python train.py --num_hidden_layers=10 --hidden_size=576 --num_attention_heads=9 --num_key_value_heads=9 --head_dim=64 --intermediate_size=2304 --vocab_size=36122 --hidden_act="squared_relu" --norm="layernorm" --norm_place="pre" --norm_eps=1e-05 --positions="rope" --rope_theta=10000.0 --rope_fraction=0.5 --qk_norm=false --attn_scale=0.125 --bias="none" --tie_word_embeddings=true --parallel_block=false --init="uniform" --init_std_qkv=0.029 --init_std_o=0.036 --init_std_up=0.0415 --init_std_down=0.0415 --optimizer="soap_variant" --learning_rate=0.0147 --weight_decay=0.0 --lr_head=0.00621 --max_grad_norm=1.0 --warmup_steps=200 --schedule="wsd" --decay_fraction=1.0 --decay_shape="linear" --final_lr_fraction=0.1 --batch_tokens=262144 --max_seq_len=512 --doc_mask=false --train_tokens=941600000 --max_steps=3592 --dataset="wikipedia_en"
Each number is 500 + 50 x the weight over its row's rms, rounded and kept within 0 to 999. Layers, rows and columns count from 0. Numbers have three digits each. The size before them is the row's rms in percent of the matrix's.

# layer 4 attention query, 576x576, rms 0.029, rows 373-383, columns 144-215
126:431540414471506585469414435475590500567500490630594477504427462522461513390472498545515500523512449523495384520475541478420549543492482455446483486500515499442571448579450605576546480474512544498568529461470500591473
126:402504475561477524496460430513623564473617472536568583461561419500508542401416520488551530439483432495469497478462507490476473476588494497639507480467449563475589485496446454590475471499444470477515532473547531431497
127:454489523505500460443445514552427546464388521488513501396426511544438520539541413510474474513473481473637515451578459479504470533565555512542541586458448537482471510541457431558448516518443516537480470589517513509539
131:529566502463468597504525475488459417500542564512595516474486487574508526551489473549561369455525491570448600499481457487442505502511539584576576415445542454502547539543534495459529508503583431506518514552420442404467
131:499571455437535450450440530465471502478609540555550543442476540479546468479484542555469497512523489534499443518567432486516478509498512433563488498449521518489503478477538472447486442440547471517498488527436467537545
130:487486493507468497427573503441501503429626569397485519472452527499550516579523433525497479487527516451518484496501576468484499553494379542485491560497467451387482482475494554459526520563449442471428555462577473516468
130:448515495540597468462480500462470465488487572548465500457470558529411473452523548513570543486553460544593504435508534453476548577474491550381479496494525532470479565546475435503473478428509464521522512424508482641515
133:496518463499521522403566502494576514599486494463493485496489425500503510492548516369552481517394461418526534450547487480475533512504488515487482480490455450453476517428473592567438519401567608489632576480451445489532
133:509508535586506519532411524524585535456530576612574519537438553529455436467486552488529484531474510518570556492394446452471457465495506497510477534424482452530478502535598592515424491594611448401464557400577546459438
131:463496447483564478444488457473514567444494613490486480511484474543539476487476522496546420523577496524631498583398568445561346437591469503435576421568528561529559437515531559524467493539557525549537415656568508456459
118:574508577433597531564516445528492460477495498408484436555493508573426529526489370519503524506548550552515545588392444536395473436511455559469537565515453497504476451439457519450464508454517488459499477502440522560521
# layer 4 attention key, 576x576, rms 0.0282, rows 373-383, columns 144-215
133:577556522391460493532412465600487500566616575467467507564519429454450496508487459456564479465517454591431417538449470514503472465514516562489440499496468499523567468542572486471508491552497499431491553548581524525451
135:502496478568561506486535551507434497473573402525439461488522452488481434509453512407437476441484412440525528556450519539546417467533563470548622518499484546485520516574498546459463494533490495525546507538506417474463
131:476469573516560563420508581423485526477450604511517509407441424572435476600504504477500495519457541513571494447505569471550437502533539428482512520403534473588503479546481445557515508554453405578523496575567463602479
142:512521537500521478423491496496413408468485516422552533479408559516514511529562464538485437487481439435450592537537453587457455484575527547543608536503503468516549490571475489516488443522533541563494508472485524483501
141:504563535520459502469467573523523469518530482481445539434458516525443545549553521495491434497610519520482524562480502539516470397474496404517513515455482463536437495478532486467454489479513430479516460418535377500461
139:497362530436413490475578483503473474527555484515468483607444585517530510456477501444398452469404509518550582508478547515496486549481381509488523521542441521379457457477383468453486507548468447540459541484460557515502
138:499527518503484476469496503458491523523565536481459496554492624438351504524404443473436533512477402521578459507552518457434527424408616515495554467475543497468402565431406540427564545447449528533491524459548485505478
139:383481471580492538554501481463519426445390514443433496510494456487534485468496488462559524476523487393527519534464511518489540494452484583440484493433412497504476487526475442464495499547505520558481571498518474444556
140:469495573473557518502483461536524473563480463433620458488518502612458528494538468468462565461509522579485550487449425542552470474521531461580520514501484472452600544542514577529541459542501477484479510395512552520513
143:588545469489460547616491401491528427488500531505466518513515464502571490479517452582505441478454532468491540487503479440489488449458432561493568521517462454457461486529532541505530543531511537557558524603446506476507
141:535474515561508458453533509446433573508504495447437459474487440558476541517562394491518452495517469509431637459410545500485462462438391535459486468493540477513414501523599479475478479435488455553501511526462499474473
# layer 4 attention value, 576x576, rms 0.0298, rows 320-353, columns 144-215
112:531465482553428499550585496361515506517588439410550512487543520579534517466577491549537552464537418480471512449512487493553555565560519520413493416434512509576487528588547481482590509435446451418539472488553459537530
116:494529441596478400516501533553466520567488570456586577526429499525488539525471522601505462525490542521537500540521443448426461596554466485573568575505491528483489522487440502501561471420601410607495475520490481453432
110:533442419504486448457570537498546432560496577539608472486546574526484490500523582495434483486539482499579550469463534601425515532536515519431404524560488528589445540442465487436564439433494479439476536516559512527491
116:456512533550526506510466443514479543486547557549518461531454499640466490419580546508468526531454488506534443449458505558476457489474501605483473533474613547351433528518382570480432533524527591446463452548487530653479
112:531570538516526498483580523526505489530513564409488414445530507468519498468505470524506511533469474539493535436547539610438458545509651485487480516500464608443484450515483524417545503602427504488432561384484446510489
112:389553461538507457529473421527429535471534463550497470553538475540552530528538541456424501491448449478466506504536545418494473503531565489474525527490431469479476565493470419556525584518456543505442537500508450506530
113:527551545531480536533466537586605478541519429424492513428462464524565472459599472484525570491518494588495588429487551493518485519515516594552468486475538395477544454460350398537534564544535521487407501491471464522564
112:446559567502593536473471415470485540485468466570541495571414456485531570531449608593490483487496502515503345497517575531505565512508484539500531564466562515640519475488485504387527498482507436454454438422510530553406
112:573474448482441573475468461470471544561525522536522485369580446429505547443478542487403540560486544606457453529488482402502551477499431523407503533411431448540481471525545517459517527541533544471534484512439503544493
113:456536478479543480419554502455410490521465506506526468570499631536545457483446487531523511449495523512534553556515504566469534428528440519480481603465530533398516559428443547527442509534547434462510440480449466531430
111:498521471413526412502486544560509519505433536468495452493469448512414564558561552503527550489511477568529481397475519531429526474502451479432560448523463522642415497492489465493512547378396596504568518467525477513434
110:500477527508535448462564449464504536505389470500562599531475556618541550472552549543493455518515439491419524548552453474533454508550445574463518512477384508443488541555540494475479590513480391510442547534439397502546
112:469478344492503465523468566467532502478546556464468514483523504584470467492515541564532521458437557409426586503557438507487487459524575559365569508539428411460483452562497447452578551461571484548473572468405573498466
116:493544438494561469566538488414558499504574465493493486538467589499546514503457448462513491481458526452463448535437519441515503501509566471498452581416480537524605591458479502523547491541515538507374554584448520490472
108:597458531449524404407640447510493478451487492452503512489513475452475487532569548476538511533483491510599529466514499437443316531451571390450450521489480496454459417520564376433463462413505515470526523564520456511548
114:590489563433544472507520467545430516451451559488543460473547635407516519488453534481588486529474516532497461493483476561521482503495563568471566544582507548502489540444415464459487530590418495432510524562492487574496
110:573474470469514445506512490476442422536447499471571462556487489499471491509494526495505521568472504479389478419375526498493487503477566498462531471481455565522414412450504493479581474394434515495548487509493510460491
112:562385448533504562604514515538482537581492504466465547496519471438487559516526534491418583558475503433512528546460505388519483572407572465580536520503520457522485466567533560453580530397416487394544544570492512445448
115:427575436506460542490527439480534434495488468581493425549426619486492466478439504455549519447430497515603552525578533485454485522507494472427457509511464490565538450522417505480626545499505567471467485557418499518592
111:507591503481512471474448420497457476521527393485490544441438514471570508486426550411473512564498518446552512413584446522520548642463486506402509486446567482519562564523542468422413494461574504465454486480480577485585
107:437464485415425542542439496582499499538526467555558496534505527572440516528459489470596571491557466527542538433332400510454538436546336508494481533489487587524447550455600451486402448502495567477425481460520425460531
117:496486420509550567536558488499529472583524480535503543478407499441508415421426514487465515529373571502489492479575478585478508541431569462479445524477497516495436496581553605455528569527412528555552523445576518508577
108:511442565481427485476458514475478539440528447508568468536514549542580524415492455507512571550496575516537477500480525598502522459399455502460480500543454456513513510532450545490551518513486497528413412460519518537523
109:509504529385522544494536487523562500486503491525448447461485525534442475366512556491566500605470504575476527470434578475452615521543457422558479524482499463539423490510492589489547510537469444548507554487466450513545
106:438498544471469463442491659482589482459407524519489494434497547447485351500485551529501453422500526519375497520506501458489477591467423544556503535434551581480552534491531561485567539539404519460484521509517510506481
118:564447481501431560454564468474569548419496380432502520488564467563530515478511535455453445562544470521573444496521453510488491508508476479491489611550606522446466439525438486470439508449548466588432551457572477511425
109:492418498471500442462580484496500488493610566421509454451552454411482564584521503526441492450508500442535483459442453588465587556466512448448481477458502412482424556479506570489431551571395459449434494465503584376534
113:433486506493558457551554417463520487525501433467501477571508583593488486585417543572547481555449455496478438514537565582505546502437513516594460482508466498500479481610525471455563421438451491432466507472501446513471
110:451501492481510503496609502492491410523507545529580550547455508610476544521487475549470531446467592440430540527507476449519560541533509457480521582440557475577474413477414484462623513528485443433459471528654474481450
111:470572412599461540571514440433471528466510507562532508468529491489567556525449460542553559514535477476464543507496484485560500532471541508467561523555494425496465541534575484418538513471494478543595508417533528439453
112:489470422403492487512566512484501504564481593505556524509452520483498549480539474456496495450550530592542502499447487535432441433494561409497500527550487463517485503516415416418317506489485511378568459428540524450541
115:542502477512443487497519399552510447458550478482467613550521534463452575467635535505504517534505531416487452575367515476443550473458530522532496492506523539515445567536500518591513548499423476523547442593600503497531
109:557484461558480500399482532543531400602466540522532508483450397486509468475507502441426416500508515483418535498514495482510438473573527414462501385514519374531487451503479449438443552485567515417549441470584564470440
108:478564484610494446448493551496525463573568508443570510564479439432538504554465544450429450523508391586449483366533426599532563518453580484587585480552532517471527557626516589513481534423620445488546577417483455421540
# layer 4 attention output (transposed), 576x576, rms 0.036, rows 320-353, columns 144-215
116:510492516504457458589503531476564547434410490477546522506505397490449451536478504512524561454451511420491466585541522367609450543564451530513498386439555433589541469555416449509477500478405455486565397500391465383468
126:421533554547480524506543482500539499415485527538536466485515467527507575585466538570557437500482513508513533452606453435462485521551425432570513501592462543521509488464501420424504501555450430504426491466535552559469
117:474478500547439479484509505516540443451496527548496572375462536508554534449504569500538483511549575471515440424416548436449411522712511428503513454538479533636521461499431549530578454544574529495411471482486390524502
120:585462458570477513432482494539404582510497516585554517469322481438577444510524435437518547483436458545560563505525454566528456484558589576511488471429479509483531541477506478547575492484508534400530500476511578515505
119:571447454526474486550529479585589507468533482398504442503462477603590566534464410576475454501479524582572471576451477553500550380525490515501477406516552452549546582457503555475553534517445460477476455487463567518434
117:515508548464427516521490488494532525466574471558514497546474506521531463562548495550440580441455572515494587503384446426471535549474460544523457469361538430527395541438533511477600506443498536501410503606567481499435
114:640423480500573535482433439475502424608479576425532556427467457480478562478561566559551521494491479483595577426505584520539543546539548503561534453525492463467387590581486441539522492464573487448461545547380455519513
113:572537576442513527557550482432535559487488488482494458415539504553592536511336605458540492528496535424514456504548484517542438555597500506547481500525436483431554506449484494454437471483525426551465492409554553473398
116:498471548493372548430431457462457499606459533488471474429527558510500460567510480435493464440632552566507474534517569465619520477549430515486531461470528533487468493423505418442549477477563652546546550512606574580509
119:511612525484482571488554512488516526545475560536542579474491561488466538583453499478530556444501562444477514465587503462506583485479459439476538463489463590504525551480474437527437514528408496486476492482504515476497
112:503544512476521514519498495427489571497538475550558479526491560525468497508474512470437544530420444549548437438530569407448512521466532527555456444489547495485547446455426565498575421435432476483553491594536461445490
116:486505467523558471502539466496473451590496488518569581529463476488502468411541517512527462440478482456412493527457394413570466586481537453579430634555603517575423515460549491528546448509531459479413515534545512458469
118:464486436462468426559529509374509438518453489467519418423453412468496517465454488397494444462502551493421576545567428438488530540509492514382476541561477503474493489488474564534600491556536426593395572427452566526456
116:498513521527539495447542486430579413506492575491414482562540493582519441384485485516420501432531472469452427545507473442465473518493538458465442503407460600430607526518510552425565517501454502527497504529564554498507
112:508498400456490400517543475541626553382556548512502503484485456454540519479593454445584462462535550505499508438521580550497539475553500520493492428365492546567531577646586543565473494530459458436513398583470466462555
114:590498529438512498436509490535465499480493503510509560552445411435492528420456477475528522448463446556554515482452409578492498499526544544496454472602463511425511539629509570496475490520603419525442533518564447525495
117:508526528499453547533481404545521513444508495552492379607397509513488506487555460550511584524471498462536486543492502379479509497494500516551458572482429437539484550527530507469456584415574549453571475460401446457519
116:502468480597461474589506498677552441546469584460544581519493450610547491502452510476565451569506507485438484535442495431477533510448540444513517521499529458492477616499548544395502500543498502505408521555531520508550
119:464498531627493466455491573559546445508518566569461433533559496547481603481594428529548511504445498527450540487484528587479458446528416490519456494513513494459505543558480475444505525519562492463515516468425485501391
116:404605506513432356447394548491513508472408464504543454541525371465506419502521495496565517591411461443562492563486524537559598526466394520497534564423451528538524575470495486442399513468503505460495504483534459540474
114:545500534491480491581482506544446462584490445474511477445478459504428586435480574443541585521444562428516475527464498515503475546586583539479533452409456519476435483502521446520443379476529516515517450478505499532509
120:435438467568442524519522497441455536498471491628457495465526451472598480475455525535508415551533474561451502512504518520450531530431560451408412497487512490461478505473542576439497517527506427509456517553492546514494
113:501498546512463485430546475462462434429455484550510434515494489449513569483524514463578501421510508471472435423497489531558501545491537521531478486601456499540432522447493487463537513525439477490526481456430491520542
112:517530571488467531587445507447554477408443490441500538481445449448543519389466490587570435497459564474490514553508535494476615560568485491515470495434455510590568445473435518474520506474552432478560554477537528586570
110:651522412478469529501526504464480459480516504476532599572422454489551461493512445493440423439581534452563413586515432485515449547418468504394495508509507419427476428449544558482508530465586485564511517516479482547492
118:565506530480452483479552513454485556481442414501533426461525518487417431529489525461513514568521506525468486547466410507430531552510510509579527581477574486470520416538438474487512465529484482497528530495484602561567
114:498432434498480514429490567389475503546594586405540517499397563528596452497473460460451504474427446482440528499479523468523488495444521499427487555358431482443510485532442513512467482518471483505589612567538487528544
118:512542564449491364578522452459492478510420523586519493527523531550516474505447564431469585420496466531452482530438461412513467472447488513522435528567477527549546489549510521509575473552555496446429498560447452476481
112:485457474428464471594527542448567514493496560486547561543506469485442434489509432558576565484418554385491422472481511540536469435525516433559487580504566446546411535552486509397556491603484510524600521594463568507435
113:483612449528464474478495464527535458466578495546530532457593477443417475513492474455455516444457431498451477497562603612532481518470515453530545527479499500433578500520462571499485576459445521472438495506442435379529
121:435491513438554447382510528516542471534424528476563513460486480474552472460520472469546515549519465504513524405490497472418491473581493394477462473555513484418439563493527514502420470468637397446546445455496502488480
119:618468519551450506516392499447508434475546501381522495483473491515583460500516507557502501519502496534501549454495464515592517478529550511469548555531501449436468529489415622523508499493460413506507532465418543476428
115:469428508588449471529493459454532589530538456572435501476485537415482522438529525410433456584523454489517437569526476421520584457547542507517542508494505505497529465490486440429537528527537592468470465513481482596417
113:482483505572546452475454461524482446565551529518483455435480476494591503512417519485398574433473489466498504607559581483550546545454572467465444583437574562666532443509550509440463551518509508408576411562454503522513